From a checkpoint of a small transformer trained on Wikipedia: 2 heads of 32, no biases in attention or MLP.
Each number is 128 + 32 x the weight over the matrix's rms, rounded and kept within 0 to 255. Layers, rows and columns count from 0. Numbers have three digits each.

# layer 5 attention output (transposed), 64x96, rms 0.314, rows 26-63, columns 0-95
145171131187134082074129164163104107136094139160097056130124159057135189155124095099151094127191088071127171112172122130081124150190123122151097179206149078141115150133108122125087108110168104117096196106171163126106088121126188096086111096128145096165106142150134150105125173107105100125
083104147156115115067110121237157134062139125136178126093127072115148083123179154147119123080024155156086115128138137172163100156167170136126061141168154104148137096153131101148164083181133168116177151192184137156121057135133109172184149094181120053096103148158041133047127083076157083155
058081147255140046118170147155128128162131139170099085188116153089080159134113068174116094084172090093140163073140139127163147150168217121181163135138174158080159125097165055164095082131174178124060123073091135124127167105093169055078106104139156170094126160158140113093110086131119153111
134132074118146146167166147109164111117082093155128063144091124089084142155145102111159092162199085155143138151104133070141155140181081161132094106194158099083101088159136157135177129141139157101171144138094148100173119125116214166155106085064119128164161097109157178053183068138122116100
140122182073107128175142058073129076114095126079123163115125167065148150167183136159134145192132129149146044180073165074117141126237025095144127111107175097150126102140159073143113125142141096160054119160065087123128139159157110155193130130088153097143120169175120176108104127154121169144
109121238163062139167136175096195152201065195140162117109135118196148172087169132123113062131177112140164159131110146126139093172092177111067216091153118147147150119102162012089128128107073157172170122097112128098084154110111093098143089153088094172120140117133100139086087103107096139089
127143172119140135118171114182079124092131125151111128119098152104107136111102081100146139144100126141104158120146091141129133118134126073131108112110147105104140068052145125175171106143165116140142127116132180146161135151102133094128147093150142164180112122181154105141174114122127094112
131093146144162153098109160161126116107119118110172116150114101175085109088098161092140087119092125102139115182129123143095128155128113175168087172133132091121109135191131086070117138064148121087140105092124145168143148135169155158129111122153135122115142103151099114105144147171144121126
135127159150156132080149171090114093147159111117097126112151128129142166140183146127149116081114118134105131088084133167154108161109171103173015117110104119102123122158136124104133134140141068102124168099110131173099147127246064101173144092117164163056069148144135202116145093106158111181
100123147097127102127106113129103132079131146161137146152155141119137170185143121110153125139141148129136173137095097153107105152130124112127153113096067122132141151151146144098137126111104104178128109058127115095144101124126158124126133110181113127141178094119103163102131138151147140119
112155069158152113164186084135147152111158089144144089162135155150110164165108170115116113099131130142081093091124160132128127132119096141099136118153107127159136114136104100120138151140160118141128100150120156153165099166092099125124141140104125145105117076097133116164146066093149123137
113117130157133105153116149139134141160130140136103114122131112091152111146106118117124157127157134166136122147146121147152157101121103146114141127090145099134092079108126136125113170124099148203113149143146162131136101163181113071128119130168105094111113127130097101117125135097116134101
116151135104155101107109107166163124121162129055097153121100112099115152118110145136104083104126169140128161129083074114139159105116111139132092142154123182145126129079116088133118123118110138155124138176102119145136134113183131186153112119119150113163146112115149164157152110134113169138
101116130149149141102126110143135121171118110110177112182084140104141135119124093164123186134143103132102131108119120154143120138110122184135135165161100152134128081126108141147128096137158154131084079061110119152097114103133130145157138141151159135107128152102133112109095125122146151131
106146128136108099175140169143125154137127148115096136136115112135123144156090128155091120113123128115116112149124116097113098111127131117126127151136102099090137170094151142137088126152141113122160136150128138131118133107147111147126116112197124153089109113134126119152147174138123127138
144137208171069116098136117064077114119155106137140097141131116113116122125083130148144124093096091127112056122077138118110175141185135174149070118148158120105159074160132140110136181150107119099191139109114118211104146117206124130160165096164162087128149124146117156149098142135105099127
101115168162105122124179099134137134097114106127099101096156128112136135099155148135105139130082123139124136149161112106090086131154167139103096129159134126152100110149092153133170158106144111101120124136114162138103075162113128145152157106129138138112161142150063168114111117151155147146
140123134106164122122124155145165147101126170132106096126159130137107151160161094115157100109077129141138105165089124142107129120159178153120081127168125128084152154151132126166138072117077151112119120126138173130123115100145077133152127085100096118094166149129137114152100100135137074139
130133129103127118123121136087076166135101110101134136142076134127099138155115124100150113092188138161066173126126162109113090149132167123137193145118157123106132108124092101090136106094106150130154116141144175109127124167155122134108157100118152152117153127133146166112099133173155096088
149128157100148171117120141132099135142143147154133148151141093143084081156151139137125174131160126095098083130141113110131140104114172162080133072164123134126092105060136161103118094106190124152100133110137146126140135117144140142170140149129095148128099129138160142117140055154096133109
131116127134116168171162100153219117122099118145143136098127086112094122090094151118117084150150100163138074167116091165136078081147111084162150181120107108119105089127105147132121125134102113155133127091129138094156114133169160155171120134128127183137164113142150094143126127102135102162
077158109139092145121118162158100134196140136124137178113163095149076106168110128127090123129135142119094134166096133148150158089166169095126108087081123131171136119170160144129161066132146109101129176177127117121117067109128129113132130099137182115110140118120148061116106102143134179131
109117160152078098123118074165113128141107122123079099128090122149145107111118146087138094105125145170134139165115152140164126129114139150174082099106137128077141142151136092113181152173142126120160110108121152117135124093149166160152132111112096141080147157123102162162160091123143148138
129120131159135095124109126121101162120135131118131107159129122128121091095096139173149123099116129134154146151144120104180138108125063121102182142126151149158165143138101169123123108130142118138131155114112131093107114084146086107123115139175148136120140148122134129142074076133119131152
106119107180147098108121103166113106141110168082139105123145108109126109125125154107106127120157107098127135138148160120144128156140146115132158092159123141111136132119144106188172117100097096131135135117140085140142113156127127130160183144131086114125101117119100115156165127144143087160
123084156154147138112112120104127149130123161120126119095124127167152157128126143116127136128134157128147131109196077151150157084140160091153090112193126160090135111125148113146124115126096091108084151115126077128120102088067167164180146108157119150098134151152087111138145133144122106110
114109102090104098113156188110133113100098112144131152142127147119122134144171106114165142098093078124127119166147144176175150091126137208127106086109124129119130124069125192153071101120098084184105130178074088142143129138092141157106133137128122110141126179132134125135188158159098141106
095112183145141103132095167165147094131131144162097175122136144143120160101134120139116162124150109160077166117112128083138112118098088165140067122159131163126159090151102158115144154097150107100150112143157123105128103106138094128150159129124126147119101114142124095143145118109146125085
156151131154168133072110130128152060130119097073120103117117144101130129124140142119143158139123135106105123154127119098146110159157125148139151128170123125187120186084126131077124125145137113136156153103144161116082130105175140106144137090126149124125130112098116088128170125148149137107
122150139110126121107099156124101129133143125101130121136144100110114153116122127112066112188100115158115113135179174175113144126151129145128104139080147163145136159128146100091103176117157108171138037109153189143113137136082119118133182112097117090158145096127144201124095099104115142110
159136118153092111089108129149083112159121169151088107142114159161107164128131129142126136116166098131130074116118109161140114106164063116102078118116147127138089171103137089116202111153152123064102160147100128127139135139160131158142149162144128129127153135126202113131116154130080104104
160096154135172072106113133103100136111119137120126099077146113107120118180129184111135192149140116084091110119153125128140123109133130136147062168113147144156102127116143118148115169153099097102130160106156137145119119110122134178119101121139131131176149158077186121121096123071150124152
146164125120096126117157122178136148128140127110122139123149149153118181125120084085079129184124127129095130115117149073151077073111062124130182166117132092086124134101142123103137115106119151104099082103193121156134146142156173142100144110133209089146111162107130132124073106158140158186
148113122118112102153113095115114122152114151139107138178095113124143062129147143105168123126181130121136158169113149151117123136167081106111090105188139094133149183114138203109088142158142120090131086149123133121174098133130152129128131094106141111112099118140131143092109135106124126159
067127132195154098161119118119117094098132075116114101133151151057164141151144112132143092127089198131099117127102167163116138109137168127176096115145161132074145135130118144116153092077149183139115154096137156099165104088128110177154117150157135098116118114151130091118137183123085116155
125150170079126116103128108121120146122144168121143142135131106123109100164130108116109118092107106103185104126180158136157080106090149101135106108130150152118140072156070118131162178114129164141132126118125085096137157140140110138106177104106133169112133098136160108161132135146175131149
119125093090141085122136159119145125147159154164098142101106167119171132076114106175124130061107131110133133129143157161129150118139169090125195137136136077132114112088128153094143120089128159055078135125145099137151085108161124086146122120119165162168122097094144171145104130127162158138
123147172126145107105136117120142096135133120123107136098125175105108141146127097066123107147143146136174130126115142153100114115112136178105119076188128121163114147119171135158103104185132162143158155078151089124128124146116137129132139161132104208106103129066149137111105137110119116099
# layer 5 attention value, 64x96, rms 0.339, rows 27-63, columns 0-95
102114164215107097086137132164125130111081129090104103153139104052110088112126215104070087100042161099153110105191120121137160097081184152140163086113127070173101148188103148110130163166064181128127121182186221101139085066130101091208122136074132156149133168157153109176116138120118094125
045051124197094046103142109116109125155114077071086087150097167178143149137111078146135085132149100149113164047113172223124119204118109145179151131104133092162123184043130142132124166097164116127206151054115106148107183181114123120064173064137125128115101164122183130133109166137215099172
133117081138186128121176135091156106088106157093135056155138083168114150133148123075132166083192142130167107210131112180165115113131059108161058052092043156139135102113129192116132135170150122119122097131117184098074145185148183122171158097114095169141142108124132162112157188138143083069
119071147101169185106103151096152108021162188099162104048171080149105146120228172144105145084111129151191178159150161040086127108132044141148124115123102164115042055074134162180153126138195099152119091139063203189131185129123118202148122118133132125150126137117139131098105098084092154152
071083165144096197080081078169220110116057144073105188150084141184131104152111097102156061162209129089119174121150154122045129177139167111102120111145141083096132142112148144168145133104065106180102096084154119122064149158175167128077139164076155154104144138135196126096155090149123091207
139122144147171136115136162112167137131126159119044108113093154099143149141109192108124131119102109151129119111083109141139152086130120111078091109161151112160140159105127107135148159125115199150091153107119121153105132131137108157139169120126139144127145107112111126135134082122119115085
078116110071114142124128121122131135146133128111151156146129125071125112139140131154137123135123181161126102090145131126150162205128064143162157122118119125201145145143096138134091120160074125113149161129131091078142145167149134130126090146112103153123120129076141135167103131103138115128
147128107070134126126094156125115157117129083148106112088127108174170125096162116131162156135117125141108109123173081107126109127153118182137085159152139118105158152097078086157131111135134118124125118126128122097111126190097132117103125121085183124134140149128075153109151096089145114157
089145133123143136098119158123128122112110121144112139147128144111147106130162106103104126104142172116167153183125135184112158109112128144082113119136142148146142073125166142162075090090132093123134094127115105131117143157139117124130146160155143127084133088152114138183135150150120142108
138138134102148114148123106127123104159145100110130118146068139113112147098084120127156162157138097144159151152104101104109102130149134097111138141158116126128124123101177120114122137136113139097115166159100096148149093094157109136144120130160178123113136169089192125126098133162192101136
129122145089111120111130108134143126123174133101116117147137112145133156124103200132095111135145137142112112179112113120134102098134128117114150133142096138109142122161137129101123140060152158096121196103165142166140093126146152137116139117166164093117109128178117114126166129145092137112
170129109145162082129128142125097145161130093146108106096155164083111151116125110111128152188143164121121137112094122158119120164142140110142092127151130131185125174104159166107109086131140101132143160111154154095131151137124147137143101147118152132135124121135120110135119113091131101132
089172118113078181111152142132141100107146091119153128092127125135178108125090108119147110107160111139163126105174122104070130155115184165117156122142126114137104140113062148108144100147137152100139176139095121122109093130181141140116090118143101105122134138102132100136094127129124115149
097132130098101131102165123098126141172156138102121108128126143120137113083137152098079144153166148110104105147105138153141090112123112120117146135088092121169145162151158143139116125135092120107123142149142129158133073115135112151154140145113124130113159088142124168086134112140166140123
122126146102098147150096122124113160149114057118123128120157112153170094163106135161076165131136144120081107132147087083093125175102080153110085175158112130115117138099125111105123149133093126100096130101062147109160087173104126137114134146123131102209178128133107145115128094133119140185
171100140119150157138118139132162082117108118145082113112129157125151111138117108187133145130104135117128144121138123105119125118127130180126114137080123091131111121136094141190129119122101156113086146129097093110126144143103166149115154157160095162158085145112136113081099129117120127128
130137140102156111116139190181164114157128137122149112105138160124104158115139111129129147100122153061119143094127145069103105149145116096113092135117163108141161148114157128134145104132153098141120111140129144130124110166122146132115150079121138150156074143158160131170105118135142115125
149147131103165097066130126116125144155149162126056125123103152130127074165169113158183132147166124139121127095179116140125141151133093142091108144176153098100149106134142134118075136168114114134103124156095141122095088103199133135114105091145111105110125137175109146142131149152118151163
137118142133114097120142135112117127113162085109101158098116189136126157089165163123069148118172128117129139142081132135146112138110135142139141096193141112111088145135133111069136149119146144135125109129131119150112130126137103116151108141106145070085108139114082116117175069130120177133
128126092151061191163122096134152103130162169141090109147066151075159133110133156130141148082104108154095076120112104110104100177117119112124141131098135172150173098110102125110118088101137101085129164161119124101179156156119160161182140161139088107172060123140146110142117131116156123130
163138135146183122142065152106140146120164104107172119092146153139151153102126139122123102081133126181133123166108123140158090152070129100179108111137153080127108118140117155127123133080109058148116135107181108112101126181063116121161088146090104121153119110144152137158117111110136123160
140168162128079093119117114144165138133128108086153128067114180101143102144113107127106165157079119146102094144116133166124134125139095135109095134092128129136128130133085153131163102198117108132139093131143086136164125141132115129089148156130133174127146085118119106141135118141110094111
078134143114111132142144118138122153142131107126145095141150147119151129127082151128120116152166139165130073150105150153086137123103131124140132158102130121177075103155142119093119125132106147105128122177153172101104089146137144118118122103143137100116136169111111123161143105135096164092
099130125166095131159119132127172106138135126122130122101177165139137138126118053111133124149082091149139134114155134129188129089140150102103113099140113106122120113147156133103158129142161135167153089142135124191117078134120097116115126103140095151126109117090132094098156149175135169133
116134116154160138131144154104145090064127154123156136067157163117147119066130092091099148126093154111133134153146138151125115143128128066104116086091141143142140129111134161147158125106126102145123116160119127128144144163110137123128154177059057151120132104132108098126139165137110144131
145133102128159144123109154142175143133093155135104161118126101168139152142154192101092149098153163094113133102114132126121104089129178160135116124119133170139129151142130132115150112141140090181087023105125123117134134129095132114142140131141136124080098152087121088088135164180069113085
149115144099146134096151148113157142097143099140112113092148141168144143140141146123140141120117169118126133162107103152150168138170120125112142097107151108177105160145136133143157097094082123149098166107103130126144157129118136133131146141111132144113140106105094107123121151126144121119
137103118108145125161155135144141136157096090068124107119173110116128083187152114142187171155103081146104088106152129121112146174154101160142113133147146099163111130127152105143124098110144181140122143138129136106079135143124091161147084101127134076104117144125102139109141121146119151141
197135161145125086089087134088138110153127078094154144091074113131122126122138090155093137144104155105106150123084081166123181129149098142104135164161138118150132155155071145109129151112095131116138093178117125149123112164208095119136098121188145082130145122129114149110103127108146111169
124167149140113156185118122090125106147152102157107120120122142106114158113176154127093130117143142155118096119147138154105122120088082079146140110154153127136117142116138127108170134124119080123110072080139125145144157158125141119130120131067123111152228125153082097166129131140145145101
119107069125153116177127106067109097073103094113139140081181103142124151136141097146093131135123117115117108119142148140107148151119122116136132149131174128131140174075152129142175106127109141134115113125139115112108146142103125159116091158083124094186118142164069125107171170078111141143
162081132132071120146152165077079120155135128179100105135055089108155095124125122150129107169166155146104107108121120109124109128138116102115122148182128104127122181140129160113169119116129079102114133141171170143136052099215141139149156127168139126167165105113135141119099100126188107132
124107136157103099123166064112138129164151136121150152153150145148154115108146153083120131110131132159142109137123165130116113103123103127133152150109120134154142150118101096095142119097157125123138100114119094088141125121122101101135169120163186151113151096108098153158156113154120182141
106095151097111183161131135162122177130096127103173119087165150140160126139131130083094153114099080048162113108100124141135096085170116173110108140139108160096140103133116169128091111104134102172110133111113113139147144089103128166107113161162129146141082065117121150154096135117135136187
136169100159159134063079103143143145099174161117116159113131160152110094170085089142121148112073166103107109161095097124139148132137137167121098109140108109085109127102096101163134100153139143175110131130102095100175123105112181135122108103144089135170097122128159137159128121114144176117
139122111125118172074154122117106145139138124159107127106094160143136140121152121139125136168128112162132093120179137090125104072132165133160117132136086138104151162144160092106127159075160111148147144149133146105092095084131155123115158073177119119169149112089102166138145087091125118145
085149123152151068122146142147167073105120153108100113092119126141137154207168111093122107123101126083182156173163143144129122127144149110154144131141168142093136108089179129125159082164152110101135149158164151154063146154102109078129147149099128089129137134096071098124174102157103146112
# layer 5 attention query, 64x96, rms 0.167, rows 32-63, columns 0-95
130124136128158142138136172129111101124148078112139135127144132088161120131108171116098125151126120142084160134141114130119148142075135145128155143119106146107132157092100158125056120055119094136124170145118134125105097144147153139155151074172119141107088120109146148116085103141127156143
131074131150076076122178120184181128114131156095136125122088135162115146145095103145103119173131133092099096145099159129135076097184099091127107084101116115173105122127163091109139096191130136076166055121137123152161151136141100109110119149076203156158097110099086045148143141110082112141
114092127113124069115157099157199157112136160160122120116150168160131075147183107090122185185159119106171044140107128102135110107216096116073106122104080147177108148118179063163172088158138046076124073112106135103166181117052140104109082180116175145161064135070130094175163117090098135137
132146103112098113114130125110103122133093147159071138133123123125128132089149127101131126058145095083172107094117108086147132155098118110077092111110094125187139130158128158127074130057122147092113141123104106120103107090096114183119126105122107142137156127077167128110126127086128124124
159122114140097151077144133137162134100116141116163121133148116152112144172140126123184173159134115165102108165149158119131120094174074126163180130127128132162136135096166107117097144165113064167157082129119162124125098103188158060127102119170197177093103123205068122183096100152135126116
183122128091120115100156105117164125083129163193149142120176177143128097132125112067133144103165079048198007098112084080130143143151115104034121109181075117159130169167162072220117075072061099083142109115010137116140186128035142096092101169143102192215150192124139172155184155087099124138
134121117108137148142120152129104153120129141168120113131122137145111138121120121111167119133106098141082087166084142133099129168149121106094146111082081085094145138109133165105149083118143125130118122127133156126168149155161082104088104083176144137165127105121143148131137137131112099119
149112170091076140093106133190152141104138164196143133158128118097099134127138111074147159106122052166153000162144114138128139154191030127079203131116067081185122133146160099134141103082113128118140111104094152176117099157145139047091125131191140198133134125168125167110133114115079078122
184123142150099154138100156142111164151132126159167127156143134084159168116090128091151127108093107178107061124102147162125174164131041105114214161109084044161139121159141119050126114087137158127145070056158191200110140151150184070091174097186147142118126120123111168049107135115106103126
127075135103135144095166123148169135108131137169143126118139130211104101134133134098158170124150092139140110141148121126112129120131102124084093126099151160119126139138143083180135166137106118131130149183070119110140141136074135104134065123119138151148135102154099102176177121123116101114
124156152157178168198106119097119125130133135028118135120086072097120180078127122149062082142138158127082169088091103135120092115069185112210116099101132148130164082091088156077078128162143177142130183111139097129154146127185123175147141073071104095139133133126148092099139136104177149137
141120157167184120152133132100117116106154071113121122150141136093118127117130144075177102126126063150000133165084169140136124140167095183136155110143113143171110115102119103072111114101188154143146113076174158148153145128123168086148120096158129118110105146085091144082169131134173076106
173106110090160150166150098082158071094086128153147096071107097110076172177061146124101068105094090196138150151059138074137121183176139170131145125118125098115113161163098121081141136146166145118134116140164119163147175169202074098098157118127198130140149074142100214111155127139116096164
133076132125088120114137063120203125149139162094142121100147191148076129135176089108119115163152140128203106171082136154121075086135217132071127143128110156082085131124169131189116121172122160108120088118134079154120173130129136153132123135055121140193135129070145123173144149231137103189
181085107103164112177150112113082119024128090193139120134109075152102116168152096068200167203128158149118079162177133109111130173177132144180128063189090162108170121167136164115148103078044110155092167130129164135161128132132076071081092199082120106123070116159147159097107126150126064116
123151105127104129121146082140145064111080150145119105089167169045185133166153052133045072134123120065211083153140133156153098190122141103131091069119136099174160165162170107186210075118077149131140167046175096113135141162044105147119071101163093182106134229156108045161174147062103141147
137129135167110156072212063148158128115144073151107135105137076166080141094112127126044142184121111147076108113102146102110131069233114155126169202121107104124141051057152147121207140170184115112125137153143158140129148142157122160114113089110160094098131130162138178173099050187181068105
091118130094114120116143095180110094129116122179195150150110129133124081145075129112133181166142089090146082149151141135129134145196108153086146175025128094186160029184141167131130173141151126156142067110116157116154138101088133091079120131183157120181121069143099142106112131122177074144
120037144140149112125138131170060128115111080147124123141112167181069121113183092176109141105121095119065065146135185195106122157165163162118152123127197115161094171118125095111177071128123137083143122104133149149154075166163163080152139146167159168182115162139070056149212159133114092157
097127100128154143126078125170126165144102112168122112098090149144159109106129129127182142078114149131134163094093134130186133200079096171157084115092099135184174124110093119132088135186106105093111141125116143126147097159142147123076143080098132057162156050083121107109185115104145115117
117136125097117138159236059232162150117169174151137133202135089100045170116116139111125074065185194112170169136073127146144135135115102088125153131133149113119145108100110150050095213126113143131151127089094111135201126185081147130119116090133146146086099142150126167130146138144141070113
175100104133172144115139145108146137145128154148087153154199162155164124129199147134156140083118138134174135138114081108169191157122223090128121119149112096169119095063156192150122080163103121093148168154160123107197054034174153088165105080147102217098155129093150045168162087126130095098
101129133136082139159100098122047133134110158115145099255064039145130094188163084110145117067117129191089104128084177103102120201155131154136128101115164112123150097156174152080220069177122148169145159161161108171097101098143099172154099076144155102066147106087056098079099152198156112167
076066062141054152109110156089086114189085130175122177155132128134102146135172171098102154107117112183149141189116110159099139140189087140125177142105127117134092195104123179126114107155060103124125097162182106147180146135082160153140100142129138139122111120090078066097181096168171109157
144132157166171176075122127141067110092127093142066122138087116153180122178181207115137136068121137171105093077141129162146129188163140156145131130174132142125127143166124136066139198104141175124116210148113106103129132130173121149164166163092126173149125063095142219193184165178101162148
131166147120063183099108127131150117112100020159109114121208188154104056162100120073167223176085134156140029146167130184044153145214127088090071150168072127124120138132139042174122096155087156156187095126106141114093145094079157183131125122100094183084194147096066075138098112125169078158
161140121160058049187168127112154144102120135184060168173155134135154155094107141090137160079114138150169086164102120084113176167132062128104100146108120124104126158210168116092166161078131104114151126110119179155150115136139119138038145105168166112194125179118129147158123146119122177145
129185193096100104176089109139098124119176107193096165103147093088136168166126063090029125175130155112041181195146109079112115099150087119129062144162112177157114119138127148111152126085128124176133103164098176088126149126091181099110197132111123149092083083153134175155085135042116145133
134122175076200150069181187112112139100148114087200176120113130103132146104109065107148158057157161143170164116082086184127133102105151142145137082157163119149125139095073119141118080120107123135092175141106148103158151153134106158166161157144112195161044186076116155163149074123114187117
130079145132103137152170176186201152105165087068113111129147125110153110212138102095147156134122121162119161132149105110105124090145139067157083148157121115054119167125130051096188142102093117172134065106060132163147152220091062122102123094116146107139141070115084156143141107156092093137
152115189072122148124151152151096064118165091141119155113223224157176147192222122141172147075091142074120143108088148117123182115077161187156088127142160186153114159149152112143115118120070138179100126139122106150117157114066037103098105147100123092133082183057153209136153187160119132173
120162182095115141106081154021152183112161085175155106147166120067130149167179095175093155060140137172134045150154128176122154096070131137207148192088157122106161078152098152104141190064134102148146144056124140084121115126105084131098110130148140164090169088142170130069067158093101067163
# layer 5 attention key, 64x96, rms 0.173, rows 32-63, columns 0-95
103163118106172140049085111173133154104169142125061129100126170180185101153146149104201165100117134114157142109112085136116177110098143151150107050179132159141144115135134104165114037150123179112121073154098146160108109142067121154084139049151137114054137188114108166133142131152096154137
139110145133122138137100150099088126132092130111122134134094148116120161120109075103127116155103133130129123166138125094115132118130158125118113142113133110104120143143119151141225139117110055133150122120092145101110146087110124149139099147121106122114124131140122127124102144127114109119
151089143145077127181152126102096025143134145143111151131073056140096109093045084197090156141107207119108172124128136195152132131157120094097122160080115127091064125106107137129061176190154120149120111143182157126129114096101102092138139158090147161215080113140162071150068094117125113147
162135124118120131077134137161111138138147149125075108153152129179075133137182115152180142141115074165105154127148168108105165140131101165126131153127115180112127081099134124129083135103130154089140048169130126123085112114132136086099165135101194114107105144175116123127122129160119184173
100102141156097112187170082117113074114178095100083143162057128076101107081139095176114180225135135148132150127090131146112152112102057106134119117054132196185134123084177092175120211190156120133113079160189112141164201126103156081107149140071138184203063076084159082172107133172077173105
154113138140102099127133094143097085149224150160161132136050081157088135127158109122119170181101123157103180074154137138099141115156101166135110138121098200101098083115184118096124167124099072162136121129152149132093120108136120071051135126098176130130106147143143127131114093135112132122
154158089066129088181180116093079056167181118129105128201121135107118097139097138092176116219119125121110232129108109078093173126112092086099090057079131241178091173117140078124139201173147026122098078216070163127110057127032129073116082164114130142212049121075217116154098201114116180081
142173112100138095116122133151168113134133093107125137104162146119109151121159110120169132165117115096132138114153148092107122147081118114134097101108125139140112128098148098119136138139131122164106158103113125123129141134102147086083149111066116141117118106124103115101115131108081128120
131133104092170117154141134157150116121132115134140114129156129134117203129132087150128142153151128112153161121129108123126126156062092145086155126143129120107140168088143143108157062120145128145074140103082128118153139142109145108097111166076089151143109157091127085137125135084100124096
094140115133145136048115118114189200121137096095110159079198175122144153155180156109116051109157163138217102193073093134142068117187162162167162158136129101119155076080026154158126030113084187139167144005156049087079169149204092234195069134132056140068169135138030103106042119173132072075
121132152178130103147135125155142090149134119123110152124099144136106104125169187139146191123128108129124059112140172116179117154119141165165067139126128128111144106140133157099127172141154133108104162109144120118141125106178138113088197119148144109108115118155119116121146125169133184149
196155097026087126191151110163076137139169145117169096244097095115173170148085116132070153214112134138128176120144167182064210197119075160054149099211100124048095191105163184142167116150122107138136114159126182188122139114060135035127154164094156189108058140077200103189160198107015159132
147120124104160172131153189136184132156099103064136116112116134150132207086114131130138162157156136134155078148105088138136103127140155148114102095077121151137116145131104163099188173104198121128133144066154135167188157148151143181088140105129089155212131113179136137127162106142154125111
195123143120152128059183154157130103126124126114169122071186149106148161138112147093087092082155179111161112120101107129175089172147148036074172138132154135200083157150055112153079154126085149107174189115099088099083139124081162135127115150088118152074199160149116147145124149122149106099
144151120169141189177119164024143121117089143122142131149152156110151136129091188150113128173106113136107107147180121124045137159195125152152107191090163164187137073086114119138139143180189130138112143163121169109103106139067136116137146091188078107151148098157180103159067184094099104152
141159120109093098160180157133056085143159090087133176124125172129127124142096123154106088071105161119113120169140112137157142141102168105175021159099121109123136107092091088145188153066089139159128149098148099092151071187138090132172127153224095160169186161173115135152107089066123133138
159115143097124134046097166157191142135170132132147151100179139150117103102153113137121145090139103080171133113147189124078090051071157119125112129089144128174157151073101120131046122170129090222150044065130112133140144173000059087092118136147079121152105161124093171078142119166120168145
138153128130072116147182169178098131117166112117130146105153134165147144095179213095086170094206120119128124088109113113173079146061179157174145143145093165118118139142146203135089141106142126122152180124133114100097119072119188073121154104107116178114113106039152149184056124110141167102
129182055187103080151144139113025097167099109125151112162163142140098147145079054094101115170089105077148063147115125117129153181140115086140128138068119139091200122112141121141192116096075072108205141120131132107135077053109106165074107151142160083112125160174074144071105143141151121134
078135135109105128125089108191172134136165093096111092160094130110096121122114137117154145170106076137096158110194153116205125076121181147148095124139106148163117105148079095105186149120161131114096042139110114131122153135178136143112179080098155138159126106160106090165142127126129161127
148089139148120209172176157066112124145185065068146138123165135155116145143112109127198157126111170084112132058109142157150105131125132085138139115199168083105097167147075077190137147176125171141128123091098086085158191192096147082182100179056063178110228138147133133115124149144116125123
155111162068165060062106135123099073110143050130107135114037142105100133135107101164154096109080133118134143094166108192138122168163140103098116174122176078207133116149048101193185130216153114186147115090094185102176108139109147121168128166113178126210111151143110139075154098085151165160
093076077108171098137139095126107149111112110164112136176084124156123122101101063130116111098115132114142177157104088119141148125165121048118149136144138089094171192107079102089160109136134187066152040125136108127170112219132077090063165160166152075107149090157086122170202198105088113138
146140173079091100086140119085057141124131137091048097096064151123161108143124117093163181188154114040102176184161138097156110055159075120098071089074133082072104149184155125172084098133064176149091136156126095183077127115119168123156151155121123095089129109151153156140076156176167143124
173077068154166158055072137173147135128144135142143142134064082152139168115117109165151163155089158124201124131137098132120156173144162154195143161057125152070146157135150131122153055163146091113136115148133131161155077157159119134073131077108117146205248142149137171107186167139148125133
120138132144097045173175165130106101187135125180145156062091095083149121151102217109065131139103135101114108104170139159142096124103175138168072130156129105140147128103088108148082118085136119177119156158139205150086109027139166168139155090170084154148136204085136117108103134134116182117
148128164182097112127133119084060091108088159130094106179140181116111169131142106160159157134130122097148128122101127074175142091159158140190087136114113119163210082197100178096018140080206068155171167109139096125111096089210039152148067138157143090114042170147179093117081160160163135135
134128124101161173140182118137150110117145109115146136139171087184084112089071180079098116124174154176094125167204163082063107072138158157137074091200090176127114156134198123068140107133162135145158061162110152117132157101123120151218171131129101146076116113103163105116111127166165118108
227138096102136124127131126061093139102094156120186187116127036181116148200103098098145127153130105147062083175089146144133160113159076158147154059170172094129137136106147113154134144204127135139131079095131137112178146133100100191088142095172217108178138152130179122166114119136187105130
097099097129138169138137145115140132182090135140144099143138114052096155096169134192142138189145156135096091097159131175069140126173170122128125080148099090087078153132176101144054135189104159161106139067181077136184189113141141040131106151140061111145135112123157175173138112135122116108
157146155102117108115147138144138124142181147117141122152116132158167114099079127082101171171167214130083102114161063140134127131136156098140132106251097138100128186179139099092112093049113045114129135139088088100118137156145077137158118169184136092133148148232172151140169153100181180155
139148132238176088112190158183094108083172200122117145130135168215112138109228128145088198125131104097169061132115167103104131132112110129194188112107121126101119047056139155160133165111080174094121218132113141106096122123197103088109178120157142166079078134115051060109107071125112177115
# layer 5 MLP up, 256x96, rms 0.318, rows 0-2, columns 0-95
118120121113113097158065124166065106108213150108201226118148064080108097182113197077114081153110076131106116158169118121135102118111114169086086127138165083142125160132093171197126121112111095166166137125144092164105126130123086111052154175105075109156111099131128191130080159116159156115
112082129177121086032116120170104130140114151127112125204141168096172100127183122127114190110175100126150090110115156153178136174161085126215146137090125160063104155142126124088184087150165103082174093119146120068175130099109129086104126116136086180097106118138094091098119090143163138124
090079142120106143184142132145131093146113107155115114142130138114116129192157096112114088147198135120164165174114147167115145100140107117165133182084184101115118113074106098131145181102162146106137103105074065135097132106131160147114117117153125083193131109112102105140113165102143184137
# layer 5 MLP down (transposed), 256x96, rms 0.322, rows 0-2, columns 0-95
147096164152136083136109118139094151128123071112067144147095164115209159095128136137118148162142109129101136149123097131101130067145135204143125160113043132182107056133095155146115173120138150143124127140155196159153156065144113107149062083100087126088143096094101081091118124103114146105
137170104186095153074120148162148120156129050055131115048094107135169139135144068132101089135116107135143136128112177165139130098152144080120190138161084121157140140091114200166075101133098135139170123149125123129124167151127097159112145123119111160123067102151136164125098134135192088144
142087144078109115140138099142170108100106196141165143165141108047143172137152105119084156150085118122079103133190162119131176136122074063045144074139076124061075113122091109152136124133158151123144095145154195122178168131160127104177143083104165158151147136125112106081109144108120109131